python train.py --n_layer=13 --d_model=384 --n_head=3 --n_kv_head=3 --head_dim=128 --d_mlp=1536 --vocab_size=3162 --activation="quick_gelu" --norm="rmsnorm" --norm_place="pre" --norm_eps=1e-06 --positions="learned+rope" --rope_base=500000.0 --rope_fraction=1.0 --qk_norm=false --attn_scale=0.0884 --bias="none" --tie_embeddings=false --parallel_block=false --init="normal" --init_std_qkv=0.037 --init_std_o=0.0 --init_std_up=0.037 --init_std_down=0.0 --optimizer="muon_variant" --lr=0.00797 --lr_mult_o=2.0 --beta1=0.93 --lr_head=0.00836 --grad_clip=1.0 --warmup_steps=200 --schedule="cos" --final_lr_fraction=0.1 --batch_tokens=65536 --seq_len=1024 --doc_mask=true --z_loss=0.0001 --train_tokens=635700000 --steps=9701 --dataset="wikipedia_en"
Each number is 128 + 24 x the weight over the matrix's rms, rounded and kept within 0 to 255. Layers, rows and columns count from 0.

# layer 2 MLP up, 1536x384, rms 0.1, rows 1444-1496, columns 128-191
[[156 139 145 131 126 166  98 123 191 121 154 131 102 132 136 145 136 116 160 149 150 153 156 113 109 121 147 119 116 147 129 128 117 118 144 112 124 131 138  88 115 160 139 144 121 125 145 114 102 127 126 123 163 118  97 112 167 123 170 127 154 140 158 146]
 [109 162 152  93 135 183 104 146 124 152 165 164 110 149  95 123 111 153  96 167 130 128 187 148 151 126  99 136  98  91 121 151 145 118 138 134 123 118 119 130 162  89 129 113 123 117 152 112 131 122 111 107 146 132 147 158 142 148 122 135 135 176 104 115]
 [111 127 136 110  75 109  87 150 114 130 164 138 113 114 109 174 123 148  95 136 130 143 141 129 144  94 142 107 103 118 132 139 140 101 152 101 134 110  95 128 119 161 112 134 125  92 156 142 151 167  69 152 161 181 126 114 107 145 133 129 194 160 162 135]
 [131 103 147 110  77 136 112 116 132 160 129 133 135 107 129 119  85 136 114 111 125 113 174 113 118 150 133 130 110 103 114 149 108 145 131 120 112  95 142 117 100 149 113 135 128 147 148 182 106 128 126 131 127 154 104 154 132 120 131 103 164 104 100 146]
 [176 114 118 134 103 197 152 150 126  98  96 131 116 128 119 185 141 143 134 122 176 139  90 125 191 152 160 100  96 103  92 120 113 134  84 109 119 139 144 153 124 121  89 139 146 168  82 124 136 147 152 145 170  93 166  90 166 106 163 119  94  88 127  81]
 [ 75 152 102 154 148 156 152 141 146 141 134 125 107 128 146 151 102 165 162  41 157 126 130 114 106 152  87 139 106  70 162 184 150 153 166 159 149 135 109 158 134 136 144 125 126 149 170 124 114 101 128 135 158 141 150  98 113 182 143 105 122 154 144  95]
 [151 105 142 139  94 126 122 168 115 117 145 170 155 141 119 106 138 163 121 119 138 145 159 190 149 117 141 156 110 133  78 152  90 153 141 121 131 163 151 166 130 155 182 135 191 135 162 106 126 100 156 129 142 144 139 130 113 126 135 152 141 159 143 149]
 [141 111 173 161 114  94  55 146 159 154  89 145 115 123  72 104  75 131 127 155 108 174 137 168 147 128 137 143  86 112 119  80 101 120 159 107 186 123 140 133 162 133 146 139 157 104 146  88 119 123 115 150 146 138 161 159 124 105 105 100 131 133 107 102]
 [115 146 128 100 155 115 108 124 124 113 120 147 130 153 110 169 146 131 159 102 171 109 164 109 126  91 116 124 116 164  76 121 154 148 142 160 148 115 139 161 139 111 110  90 136 123 127  83 107 124 167  76 135 120 138 141 141 105 152 121 137 121 141 135]
 [141 125 133 122 118 111 108 129  98 108  86 158 158 140 155 145 121 144 136 150 148 148 100 189 145 135 139 110  98 143  94 100 159 114 140 109 136 102 158 128 146 101 172 141 126 147 165 118 139 141 106 147 129  82 141 132 153 122 116 114  92 171 120 121]
 [145 155 145 142 131 150 162 167 164  99 170 148 156 150 121 133 124 130 117 170 102 104 143 172 129 144 182 176 141 177  71 123 109 130 132 114 119 113 130 136 151 146 134 148  81 118 129 103 124 133 106 137 120 119 143  99 133 133 148 165  97 135  86 123]
 [138 163 122  94 149 104 112 130 147 110 169  79 136 126 145 159 124 122 117 148 116 132 163 128 113 132 122 136 130 121  99 123 118 107 135 151 104 146 110 126  86 122  97 120 163 114 162 113 168 127 124 144 137 116 165 105 130 133 130 126  92 158 128 128]
 [122 124 133 147 140 119 141  84 139 150  92  98 179 110 100 126 131 128  92  69  93  88 127 131 126 100 150 143  84 110 173 102  90 135 119 121 148 125 146 179  93 136 111 172 150 139  85 110 165 176 150 126  87 117 187 131 181 106 124 156 119 156  68 136]
 [134 154 150 156 123 131 116 101 154 158 171 147 111 154  36 162 156 110 120 142 121 157 137 153 141 111 146 135 151 121 144  84 166 159 105 131 134 108 172 117 140 134 176  97 133 110 117 160 147 127 131 165  87 126 131 124 135 111 138 125 147 138 132  97]
 [145 163 121 112 122 118 145 122 114 155  93 120 121 118 147 189 105 140 137 110 151 117 157 161 129 138  94 128  78 100 119 139 137 144 180 120  99  92 127 139 130 141 112 146 125 125 108  98  99  80 145  98 146 131 106 103 120 158 107  99  86  94 165 100]
 [133 142 114 118 144 141 152 162 137 138  98 123 107 143 104 173 106 105 142 116 148 144 123 119 140 161 128  81 125 127 138 172 125 142 117 179 163 155 184 136 115 145 127 119 132 175  89 131 117 119 110  99 179 113  90 123 105 139 152 126 171 121 114 112]
 [ 91  53 140 165  98 139 186 103 131  58 122 144 119 128 141 145 138 152 131 130 138  73 118 154 130 126 140 118 135 162 142 115 125 139 128 131 137 114 137 125 130 142 109  95 131 153  94 141 105 146 104 103 104 141 150 111 154 112 169  78  90  81 164 135]
 [ 85 174 115 118 137 130 124 107 143 147 126 155 135 138 136 132 148 124 165 124 137 170  95 144 144 111 125 157 105 137 112 124 133 114  86 113 167 185 128  96 103 122  94 131 103 124 114 113 134 120 163 142 146 105 154 110 173 144 101 114 156  96 139 122]
 [130 133 148 138 114 122 147 131 126 141  91 129  93 163 135 153 126 133 142 109 114 140 113 130 167 112 126 147 141 121 143 140 138 160 146 134 183 113 128 120 116 136 135 132 156 129 179 118 112 135 149 167 120 149  93 123 168 108 121 112 130 160 134 168]
 [107 110 156 122 143 136 126 139 120 114 132 114 132 128  93 124 104 134 135 136 120 105 109 131 145 117 110 130 125 124 122 123 148 144 101 130 122 132 109 145 139  67 147 111 134  65 102 110 129 109 129  85 113 173 114 112 144 102 135 193 104 147 140 128]
 [170 132 143 128 124 165 128 131 142 124 168 136 109 129 158 109 170  71 138 140 114 152 120 186 152 100 123 170 124 107 148 122 139  93  99 150 148 125 149 117 142 100 141  89 103 126  93 131 151  74 124 126 137  98 146 139 168 156 179 142 136 102 120 125]
 [118 135 121 135 151 125 147 157 140 109 133 103 102 119 126 131  74 107 106 142 131  83 117 126 129 115 164 117 116 110 185 133 106 142 135 155 146 107 146 148 143 129 120 135 136  78 167 124 131 128 143 183 168 150 129 149 163 128 107 126 114 117 105 130]
 [153 119 154 167 108 105 138 109 173 184 110 132  98 143 100 158  81 106 118  95 114 130 140 132 145 150 124 160  59 103 121 115 137 119 131 195 151 130 111 127 164 115  73 145 147 110 132  88 160 137 141 104 167 140 148 127 129 127 133 118  94 148 125 127]
 [131 154 177 158  80 165 140 138 171 127 117  98 136 166  89 155 106 113 126 133 141 132  95 124 129 145 133 143 156 164 113 142 112 129 116 151 133 127 128 156 134 174 156 166 104 150  87 136 141 116 131 126 135 130 111 137 138 132 113 143 136 130 142 104]
 [129  83 120 151 110 162  99 130 122 102 151 140 143 179 120  96 163 101 139 120 153 223 118 133 122  97  93  96  88 152 127 145  98 147 116 136 121 132 136 106 156 163  89 170 128 109 113 130 139 159 116 136 106 113 150 127 133 100 109 157 120 103 135 107]
 [171 170 118 117  92 126 133  96 108 125 146 116 135 111 172 167 156 110 151  95 152 156 120 171 125 171 116 132 122  75 127 167  87 110 112 118 134 152 146 153 119 102 152 138 141 151 107 104 118  81  87 110 124 134 102 117 158 118 132 147 139  90 131 144]
 [134 141 106 172 130 135 136 143 125 121 125 166  95 140 107 162 181 123 101 119 112  94 106 110 117  96  96  65 133 125 159 143 149 129 130 133 164 158 112 108 130 115 118 106 136 113 142 121 136 108 143 124  88 111 129 143 120 115 103 132 123 138 141  86]
 [150 101 116 137 162 116 131  76 148 149  78 124 138 117 110 105  94 121 129 131 161 146 202 142  85 136  96 152 158 102 143 102 146 156 129 146 105 175 105 153  97 167 136 138 140 145 130 108  97 134 112 135 120 128 136 122  94 132 111 129 143 136 145 105]
 [104 143 128 140 144 164 124 148  66 151 172 129 167 119 120 111 114 151 119 135 155 151 136 130 159  80 114 151 104 133 168 100 122 127 144 120 132 169  68 125 158 142 134 145 153 107 148 136 148 166 182 121 120 131  87 147 147 145 158 119 126 137 148 137]
 [133 110 112 151 122 141 123 122 136 149 151 134 161 106 139 127 144 151 127 138 124 115 170 155 142 155  93 126 104 133 139 131 138 133 166 126 148 111  96 159  97 151 131 117 158 111 124 136 127 130 133 159 153 105 132 123 132 157 107 117 156 149 132 139]
 [161  98 102 100  97 144 116 132 149 129 121 145 140 100 167 133 123  65 121 128 179 129 125  89  76 135 140 160 154 186 153 170 144 126 203 133 123 118 143  91 110 119 135 117 160 110 154 128 131 118 138 169 178 160 102 138 140 160 118 136 132 158 147  94]
 [127 147 106 140 151 107 132 108 143 126 100 104  89  91  77 141 166  97 159 117 130 113 108 154 137 100 165 151 149 137 115 126 108 152 103 134 126 127 160 159 104 124 114  93 105 159 104 163 140 112 129 127 138 164 160 155 110 155 154 102 118 129  95 107]
 [123 133 134 114 175  93 149 157 121 115 139  71 122 159 104 126 109 194  67 180 139 111 119 147 110 117 176 147  85 128  90 133 107 138 142 179 130 150 122  94 100  85 140 135 112 150 124 131 148 166 134 169  61 122 155 130 182 157 131 151 130  97 138  76]
 [108 106 131 147 113 159 113 168 147  99  96 121 138 109 142 128  85 132 101 140 124  68 130 110 126 131 107 124 105 131 160 153 116  89 148 130 115 107 116 130 148 128 117 105 126  95 152 153  97 102 124 132 141 125 175 132 146 142 127 122 145 130 109 135]
 [113 133 155 156 137 115 109 127 129 144 147 153  83 153 126 145 123 108 115 153 124 117 147 152  97 100 172 160 105 159 143  64 140  96  65 109 191 134  82 138 126 170 161 104 172 109 182 142 141 137 136 104 146 144 123 107  84 156  99 129 125 126 119  96]
 [161 113 118 118 121 166 114 125 141 146 141 158 121 108 173 119  81 120 113  84 173 152 172 163 116  95 153 101 150 131 186 147 121 108 143 141 172 126 175 141 139 176 124  78 135 149 115 152 121 145 103 133 134 120 138 138 144 152  77 128 121 156 141 128]
 [119 132 107 121 115 137 115  98 166 114 147 122 133 129 138 164  99 100 123 129  94 137 174  85 128 124  62 132 102 156 125 145  93 106 135 127 156  68 143 139 123 147 137 138 143 169 144 146 119 145 123 137 103 126 116 139  84 140 158 151 149  88 128 108]
 [136 102 127 116 124 123 147 149  84 154 158 102 157  98 133  56 113 131 116  95 128 106 104 119 124 139 139 139 121 144  83 107 141 135 134  99 112 150 121 158 112 138 120 176 118  99 120 115  84 137 149 105 175 123 156 110 116 112 162 112 125 141 144 132]
 [126 173 104 151 112 107 143 103 160 116  85 133 142  75 114 146  96 115 107 124 172 155 138 110 154  81 115 153 115 141 125 133 171 127 132 109 144 134 164 133 120 155 111  85 163 146 162 126 107 150 153 105 103 159 137 115 161 138 171 146 120 119 138  98]
 [123 121 156 162 107 124 178 168 100 111 115  95 111 105 135 121 129  86 119 134 102 134 154 131 151 126 164 101 141 154  99  95 130 170 127 109 109 153 214 102  91 117 164 113 123  82 114 139 150 140 107 140 133 118 155 127 128  94 106 109 146  64 150 136]
 [151 127 135 113 163 143 120 145 127 115 109 104 171 131 154 142 150 125 134 100 123  59 129 125 101 159  98 138 132  77 108 161 146 130 149 178 100 106 139 139 140 107 132 113 145 128  93 108 169 138 141  86 143 120 130 155 117 124 135 130 133 170 149 132]
 [113 137 102 135 125 113 119 125 116  90 142  91 128 111 103 106  93 162 101 107 153 163 123 137 116 138 137 119 134 139  83 138 130 154  89 113 120 128 137 122  99 109 114 152 148 119 101 143 142 131 165 161 173 181 113 126 125  91  86 164 155 113  93 106]
 [115  95 142 170 124  71 135 115 140 141 108 123 133 178  93 136 117 120 138 121 152  79 131 177 121 117 131 157 136 124 115 162 104 180 141 105 116 121 136 170  66 145 160 116 137 134  79 154 118 102 145 117 155 136 192 159 123 145 120 147 134 160 110 121]
 [137 139 126 114  93 132 141 125 157 115 106 170 109  98 128 168 165  78 163 153 131 150  89 123 118 137 150 172 114 145  95 152 150 127 168 105  86 137 142  88 136 146 134 143 123 161 108 103 168 130 142 174 108 150 149 156  98 155 121 104 146 131 170  91]
 [142 141 160 132 112 112  83 140 147 107 106 176 105 147 112 143 142 119 108 131 118  95 162 131 144 117 101 144 104 124 135  90  98 114 107 153 120 108 108 141 146 133 155 142 142 117 126 139 167  87  82 157 161 131 163 137 114 164 122 146 151 108 128 147]
 [105 125 165 134 138 149 156 125 117 142 115 146 130 112 116 100 109 178 129 125 160 164 111 115  94 138  70 143 137 123 134 152 147 103 132  90 139 128  99 120 118  83  71  95 143  98 132 128 161 123 102 146  93 104 123  91 136 123 140 109 140 120 154 141]
 [160  98 162 114  98  56 103 127 133 144  96 136 135 125 120 107 120 133 106 155 128 172 137 123 136 149 176 159 138 131  85 158 166 127 145 141 156 132 140 162 117 129 121 149 155  97 139 131 123 117 146 126 135  92 157 138  84 116 122 148 160 155 119 149]
 [ 88 146 103 130 105 126 125 127  98 136  67  96 156 140 128 118 117 152 151 123 113 101 142 130 139 136 140 141 119 154 123 128 124 125 163 132 124 102 114 102  93  90 143  95  77 136 117 112 146 136 147 127  68 131 129 151 145 125 124  94 123 137 124 113]
 [115 146 132 146 116 153 150 146 133 129 133 160 143 108 138 134 147 146 121 108 120 151 109 101 142 174 126 131  98 108 145 131 135 129 123 118 141 151 124  99  85 102 156 164 106 147 140 138 105 137 146 142 123 180 126 116 125 122 156 167 107 100 138 133]
 [ 73 121 170  93 117 148 108  91 119 132 110 102 119 104 128 123 136 132 111 100 147 119 121 159 104 153 130 146 154 130 126 112 144 132 148 149 129 116 111 127 133 110 125  84  97 154 141 100 114 101 130 160  88 122  68 126 164 131 138 106 119 150 171 120]
 [151 150 100 105 155 139 126 125 104 164 109 102  94 140 111 183 117 158 161 115 127 120 183 137  69 147 126 108  93 104 131  90 156 179 130 121 116 129 129 164 123 105 149 120 151 134 165  97 132 122 172 147 143  97 128 129 126 101 115 163 127 119 123 141]
 [133 104 131 134 143 145  80 142 118 116 140  97 132 109 123  94 153 108 144 101 193 173 119 124 126 113 133 153 109  92 108 159 114 127 137 149 106 115 105 163 116 134 161 155  85 122 155 122 176 146 118 123 150  99  92  96 159 140 156 161 157 145  84 143]
 [117 156  58 182 111 125 156 131 135 131 118 127 141 115 108 121 160 107 147 118 146 142 142 141 130 110 153 133 109  85 112 171 130 132 132 110  98 123 156 144 152 104 103 138 100  91 137 145  73  91 145 168 143 115 146 114 165 129 130 128 120 148 166 150]]
# layer 2 MLP down (transposed), 1536x384, rms 0.0485, rows 1444-1495, columns 128-191
[[142 163 148 166 123 146 171 185  73 150 136 132 123 108 148 109 116 101  97 121 142 161 163 129 109 160 141 100 134 154  95 142  99 115 128 153 132 118 102 134 103 164 112 155  79 118 144 136 156 163 163 138 135 127  87 162 157  93 154 111 159 132 122 118]
 [162  88 156  82 149 143 156 169  92 113 126  84 130 143 137 111 115 139 165 122 130 164 123 106 111 149 123 135 139 118 132 112 118 155 123 117 176 128 143 127 118 164 141 155 144 104  95 140 113 119 130 108 104 159 131 120 111 164 102 158 134 134  91 111]
 [114 118  95 153 118 117  98  96 141 156 198 106  98 134  82 129 169 154 121  94 132 129 149 105  94 151  90 117 163  93 122 117 109 131 149 117 100 162 107 157 122 129 134 105 168 138 143 131 121 127 127  90 138  86 127 130 138 120 120  84 137 140 130 102]
 [155 130 129 119 153 149 134 148 102 132 157 128 135 160 137 111 145 108 145 124 130 125 156 103 110 120 125 137 107 136 127 101 143 122 142 151 137 148  92 147 152 151 163 136 151 121 108 111 124 101 101 139 148 160  91 104 108 111 151 127 100  84 138 100]
 [107 112  79 140  96 110 164 151  78 170 114 136 125 170 114 135 139 142 111  97 130 120 126 123 145 200 108 109 147 126 110  90  84 165 150 138 100 142 156 132 110 142 142 182 151 130 112  83 120 139 130 115 162 146 149 180 144  70 105 147  61 118 142 141]
 [124 195 128 106 118  83 122 125 117 137  90 121 139 149 156 158 151 152 124 161  80 111 113 130 145 147 140 162 167 117 149 112 117 134 140 132 151 119  91 131 102 143 134 161 157 114  96  92  84 107 127 100 111 146 148 135 128 104  94 114 132 113  81 100]
 [152 135 140 100 130 134 144 173 167 153 158 160 156 118 105 125 157 170 131 135 122  96 108 204 107 127 110 157  98 119  95 143 109 177 123  97  96 172 147 156 141 167 163 161 137 112 145 138 113 161 122  88 164 142 152 143  72 110 138  96 133 145 118 132]
 [134 138  97 171 105 116 143 137 188 119 110 113 173 115 135 133  99  90 114 116  92 125 115 117 103  83 139 148  97  79 150 127 119 145 167 134  99 128 183 173 138 111 122 163 133 159 103 147 125  57 116 117 155 126 116 148 166 121 121 161 106 153 125 114]
 [135 112 151 123 147 161 135 177 127 163  89 107 126 116 127  82 131 181 103 101 131 101 111 136 122 155 119  95 126 134 125 105 120 167 138 157 123 153 129 155 156 154  79  95  95 129 138 167 152 107 130 110 118 140 139 154 137 121 115 104 127 145  94 121]
 [150 154 127 139 105 114 150 107 144 168 104 153 106 113 158 186 125  87 143 109  97 115  99 114 136 119 131 103 142 122 118 140 137 157 173 115  92 121 161 128 133 151 149 106 105  89 152 108 153 139 127 137 100 132 146 152 121 122 130  82 103 170 150 136]
 [146 143 140 193  82 125 166 118 176 146 121 136  81 132 158 120 123 132 121 125 121 145 118 190  96 133 131 157 134 122 141 161 150 112 105 141 159 105 129  90 134 126 173 176 166  92 158 127 120 148 122 124  68 138 168 118 135 125 179 112 151 163 110 127]
 [116 143 113  92 150 118  87 160 155 107 157 166 103 115 147 120 143 155 142  88 114 140 129 151  97 119 101 105 135 150 158 101 138 119 140 122 143 112  95 140 125 173 141 132 152 154 174 169  85 106 150 124 122 123 139 125 132 171 163 153 116  99 118 157]
 [152 108 123 131 148 120 134 117 108 155 124 102 110 136  97 128 134 190 116 137 161 102 160  65 115 157 135 162 125 140 144 108  90 116 132 111  89 126  74 113 118 155  60 112 106 128 111 120 159 127  94 130 124 156 125 136 171 102 115 129  95 153 127 180]
 [130 118 175 109 146 167 119 152 127 103 139 122 166 144 131 129 100 140 160 175 117 149  87 109 127 128  84 116 120 136 132 126 101 114 119 136 109 127 150 121 168 162 157 161 137 156 142 119  77 147 144 178 129 117 147 162 114 147 164 122 121 149 118  92]
 [148 127 175 108 137 171 111 103 183 100 149 141 162 137 133 128  86 141 103 133 140 120 108 118 189 113 119  99  96 137 172 146 118 150 132 115 120 119 102 116 116 153 125 150 126 142 124 137 136 136 150 167 147  96 129 119 112  93 116 140 132 110 129 131]
 [123 108 126 131 123 133  65 109 108  89 122 147 115 154  94  94 111 146 105 111  71 118 147 146 134 175 124 112 119 162  93  97 162 117 111  90 184 115  76 136 169 127 106 166 158 110 128 143 114 126 133  93 139 143  97  82 137 154 119 134  98 123 117  91]
 [125  92 135 118 112  61 118 112 117 136 165 143 150 139 178 116 119 103 130 148 157  98 155 151 160 128 130 113 102 150 133 115 129 108 152 145 107 120 151 120 106 103 102 145 134 122 154 136  74  89  83 106  82 167 117 133 112 107 159 112 111 154 160  71]
 [126 162 121 100 107 147 149 164 124 176 103 132 101 152 154  97 130 110 120 123 136 122 133 141  61 119  54 104 107 115 135 135 125 132 143  85 138 103 162  83 126 114 133 159  98 107 156 131 118 122 144 110 103 110  94 136 124 101 119 131 126 143  62 110]
 [138  96 123 105 114 129 132 114 127 152 123 139 145 119 160 102 117 155 124 142 171 149 154 130 113  84 125 136  87 113 136 158 132 118 165 122 125 135 119 152 140 112 142 174 113  95 129 130  98 160 154  95 169 119 139 142 140 142 125 128 107 125 106  73]
 [172 115 119  92 156 103  91 143 153 109 123 113 125 105 151 115 147 130 141 124  77 175 155 118 121 136  79 109 130 103 149 187 117 125 144 122 127 147 111 167 132 153 111 156 127 112 118 153 174 103 169 149 168 145 126 122 123 145 143 123  83  94 127  70]
 [126 103 138 133 140 150 165 118 141 125 110 180 122 149 158 134 145 132 150 132 144 128 116 149 163 120 112 133 125 114 125 137 112 132 117 121 134 126 133 173 122 118 140 101 146  85  86 161 141 126 141 132 100 127  69 131 115 126 127 108 130 108 142 118]
 [137 170 145 151 169  77 159 122 133  91 133 150 138 150 107 171 124 112 127 130 120 162 133 124 117 146 101 127 128 134 119 135 135 111 150 110 154 159 144 103 130 148 149 106 118 159 116 133 155 153 147 125 132 132  85 131 100 166 130 163 132 167 158 137]
 [130 145 124 162  85 113 114 126 149 110 105 130 106 121  72 151 105  83  84 127 108 120 171 141 145 198 175 119 116  84  87 109 122 123 150 153 128 127 138 169 138  91 121  88 162 162 140 116 122 128 146  95 141 143  86 122 117 125 140 117 144 122 110 117]
 [109 171  93 133 108 178 121 116 120 139 131 156 150 165 153 168 155  93 107 134 153 120 116  82 153 175 123 137 126 130 120 167 151 107  79 166 109 125 158 147 159 120 117 113 131 126  80 138 128 157 123 109 113 177 106 106 115 144 108  93 108 157  92 148]
 [126 138 124 116 113 115  92 139 129  92  86 132 102 150 132 127 130 117  95  89 113 170 133 174 116 117 158 140 115 161 106 165 141 140 145 120  83 107 117 150  98 155 145 110 135 132 148 110 154 124 148 108 154 124 151 145 132 135 131 111 130 120 130  83]
 [101 113 125 139  77 131 150 162 155 142  85  64 149 135 117  76 112 122 107 120 117 121 143 159 102 112 153 100 101 177 101 164 129 120 134 158 125 135 106 136 102 126 101 119 147 109 183 148 162 123 111 108 130 126 162 120 119 162 149 200 149 127  98  69]
 [102 100 142 124  90 137 142 113 111 127 114 119 143 115 143 137 150 112  92 121  90 161 128 120 138 124 123 125 124 103 112 144 102 110 147 142 113 106 127 144 141 130 103  94 146 122 117 155 120 175 163 108  78 144 181 145 125  82 128 144 138 120 122 148]
 [127 160 120  77 149 100 143  95 150 158  77  81 124  95 132 109 117 151 112 154 157 190 136 175 109 135 144 102 178  98 133 120 123 131  99 106 112 158 133 131 106 136 128 150 167 141 115 132 135  94  81 108 118  78  96 119 105 149 118 162 146 153 127 125]
 [120  87 150 123 155 131 119 121 151  78 124 170 107 124 156 143 171 116 138 140 152 153  91  83 154 151 146 108 112 122 122 103 136 133 132  84  95 117 110 117 131 114 114  98 114 175 128 140 134  94 111 135 127 126 148 131 154 137  93 113 155 130 120 137]
 [126 124 140 130  63 146 155 140 160 145 193 116 140 134 151 148  88 144 103 151 119 134 136 139 180 161 129 114 152 117 138 145 121 106 141 123 110 122  65 109 140 122 119 129 192 115 149 157  97 156 130 136  96  73  89 116 140 125 135 131 142 127  99 126]
 [124 168 165 148 150 139 122 102  89 159 132 136 135 110 111 105 146 143 139 123 119 137 123 102 131 166 137 153 144 148 100 150 108 113 115 122 111 145 125 121 153 183 138 127 135 137 119 115 122 139 149 121 138 118 117 149 111 142 126 142 131 136 119 133]
 [107 118  70 152 158 142 108 119 140 144 117 102  87 113 105 135 172 131 138 116 111 105 107 123 124 121  91 130 143 142 147 135 106 123 172 154 132 154 164 113 134 132 109 114 129 111 124 147 124 131 152 110 106  90 148 136 147 106 121 123 106 109  89 126]
 [145 150 131 119 110 108 100  94 127 100 112 117 138 131 111 106 104 120 119 114  95 129 103  98 132 144 156 132  99 114 126 148 118 161 105 124 144 102 137 181 121 129 144 116 123 127 115 140 159 135  99 141 115 140 123 145 149 148  98 116 116 105 152 152]
 [110 133 117 120 110 117 167 202  79 144 133 121 156 153 160 127 139 124 145 167 112 191 122 133 142 146  79  76 117  91 155 166 174 164 126 155 106 132 124 135 147 109 145  92 116 118  96 126 129 133 117 121 171 135 140 105 114 106 132 144 184 111  81 118]
 [122  98 146 114 110 129 153 141 151  90  96 122 132 126  75 121 131 145 145 110 104 133  96 150 147 132 128 169 101 150 131 105 134 147 143 146 109 120 129 106 126 118 144 102 121 131 148  94 162 124  91 122 102 123 184 113 114 128 112 108 133 152 137 120]
 [148  87 142 143 128 121 106 136 132 128 113 146 156  90  94 117 136  81 106 149  94 108 135 142 108 128 124 105 143  94 172 128 120 132 105 147 138 134 147 139 143  92 140 114 117 132 164  98 131 159 125 150 148 124 140 133 123 150 116 121 117 151  99 118]
 [104 136  66 152  74 106 112  98 162 129 122 116 146 135 126 130  85 173 162 143 123 156 119 102 128 183 109 139 122 169  61 117 145 154 106 131 120 107 183 143 138 144 128 109 105 170 139 134 151 106 106 129 128 158 102 144 100 105 146 144 151 110 110  93]
 [ 98 136 108  90  87  82 161 142 121 136 137 140 141 127 153  89 136 137 104 118 110 126  42 142  81 131 112 154 118 119  82 126 141  93 120 126 116 146 127 113 122 146 137 137 105 106 112 162 114 133 155  74 149 167 141 104 115 112 158 115 139 120 118 105]
 [124 112  94 143 154 151 177  85 166  89 138 110 107 100 124 148 134 108 117  74 112  88 154 112 155 136 129 155 158 157 166 121 123 156 181  97 140 112 127 142 152 105  91 118  97 111 119 133 109 151 142 156 114 160  96 154 167 101  76 116 151 128 104 140]
 [144 158  96 151 105 131 118  80 175 147 155 132 102 143 127 129 123 159 170 141 128 138 120 137 126 156 134 188 142  84 134 164 126  93 119 155 114 116  96 101  92 139 143 131 121 128 125 111 164 102  83 143 122 131 146  94 130 174 131 172 176 136 140 123]
 [162 136 131 106 130 177 142 145 127  74 135 134 102 111 143 164 239  97 118 128 122 122 103 119 114 149  67 117 150  98 119  87  95 125 126 197  73 171 114 147 142  93 133 108 138 114 176 132 121 180 145  91 111 127 167 107 105 135 121 140  96 163 136 151]
 [132 152 148 138 151 113 117 118 128 116 120 180 109 122  75 129 137 144 124 110 143 126 134 129 116 161 148 143  86 130 132 118 150 123 122 124 152 162 150 149  66  98 120 110 127  95  95 136 159 106 162 124 108 136 111 146 120 172 125 112 136 107 107 149]
 [140 174 144 173 142 120  97  90  99 130 100 133 107 157 109 130 139 111  97 181  94 120 131 114 170 113 107 158 110 103  95  66 121 145 136 137 130 121 154 120  64 133 111 111 151  90 123 149 174 146  96 110 157 151 113 105 160 121 120 111 135 118  76 109]
 [110 112 144 126 123 146 159 142 164 140 145 131 154 125 139 152 140  97 123 134 161 124 112  92 122 100 115 146 136  77 174 108 120 127  63  77  72 168 132 132 138 156 121 131 136 119 133  69  66 147 132 161 107 108 155 136 124 153 150 103 128 136 120 102]
 [101  69 140  89 103 108 126 152  79 111 124 125 153  96 130 147 127 133 106 169 111  83 112 142  95  98 121 187  89  98 118 116 152 113 102 109 138 140 129 148 134  83 218 107 115 153  97 150  63 108 132 101 118 161 143 159 180 122 140 124 203 112 132 154]
 [181 159 139 172 190 106  95 116 107  82 161 143 106 139 137 155 121  79 146 168 122 146 136 124 107 108 158 107  91 123 107 122 129 118 130 148 156 169  99 127  90 164 155 120 172 101 106 118 154 131 154 157 119 128 114 110 142 129 124 102 101 121 141  91]
 [162 144 117 126 151 130 130 154 135 162 128 191 122 102 148  89 102 136 107 115 131 181 137 150 112 142 174 129 144 106  62 115 130  92 132 141  88 129 120 178  93 137 112 153 155 110 165 170 107 111 141 114 187  62 151 129 125 114 151 134 164 183  82 134]
 [106 116 119 150 173 140 103 123 119 170 152 159 134 117 161 115 126 108 155 148  99 138 119 166 137 141 129 140 130 130 149 152 139 104 121 131 114 112 145 138 139  66 141 139 197 110 152 115 101 104 133 126 100 151 143 138 112 132 150 109 168 140 106 101]
 [153 153 183 112 136 114 103 127 120 130 125  95 104 140 115 118 149 119 135 152  88 116 131 129 114 131 101  84 108 123 110 131 157 124 111 114 113 114  87 150 137 175 127 166 102 127 111  91 114 161 142 107 165 125 102 127 112 117 113 118 133  79  87 115]
 [186 183 127 121 130 137 105 123 139 104 122 117 122 122 121 102 163 128 112 136 145 146  90 118 145 118 152 105 114 122 126 159  95 151 146 148 114 169 124 123 139 145  69 126  88 137 138 155 115 145 116 129 111 150  59 158 127 126 125 159 104 142 134 121]
 [148 157  66 193 160 124 115 139 103 121  91 126 106 127 163 110 116 136 128 112 123 113 135 117 128 149 144 105 123 129 105  99 148 164 141 130 135  98 110 144 135 125 139 160 168 136 113 118 109 131 130 136 122 155 113 125 154 112 123 118 161 184 128  86]
 [149 148 144  89 102 119 141 110 127 109 120 161 151 147 110 120  96 130  93 119  99 122 133 153 105 139 137 115 144 152 147 137 126 125 100 101 166 176 138 132 149 130 127 126 148 144 150  96 142 145 102  89 103 127 102 130  76 144 136 133  92 154 128 133]]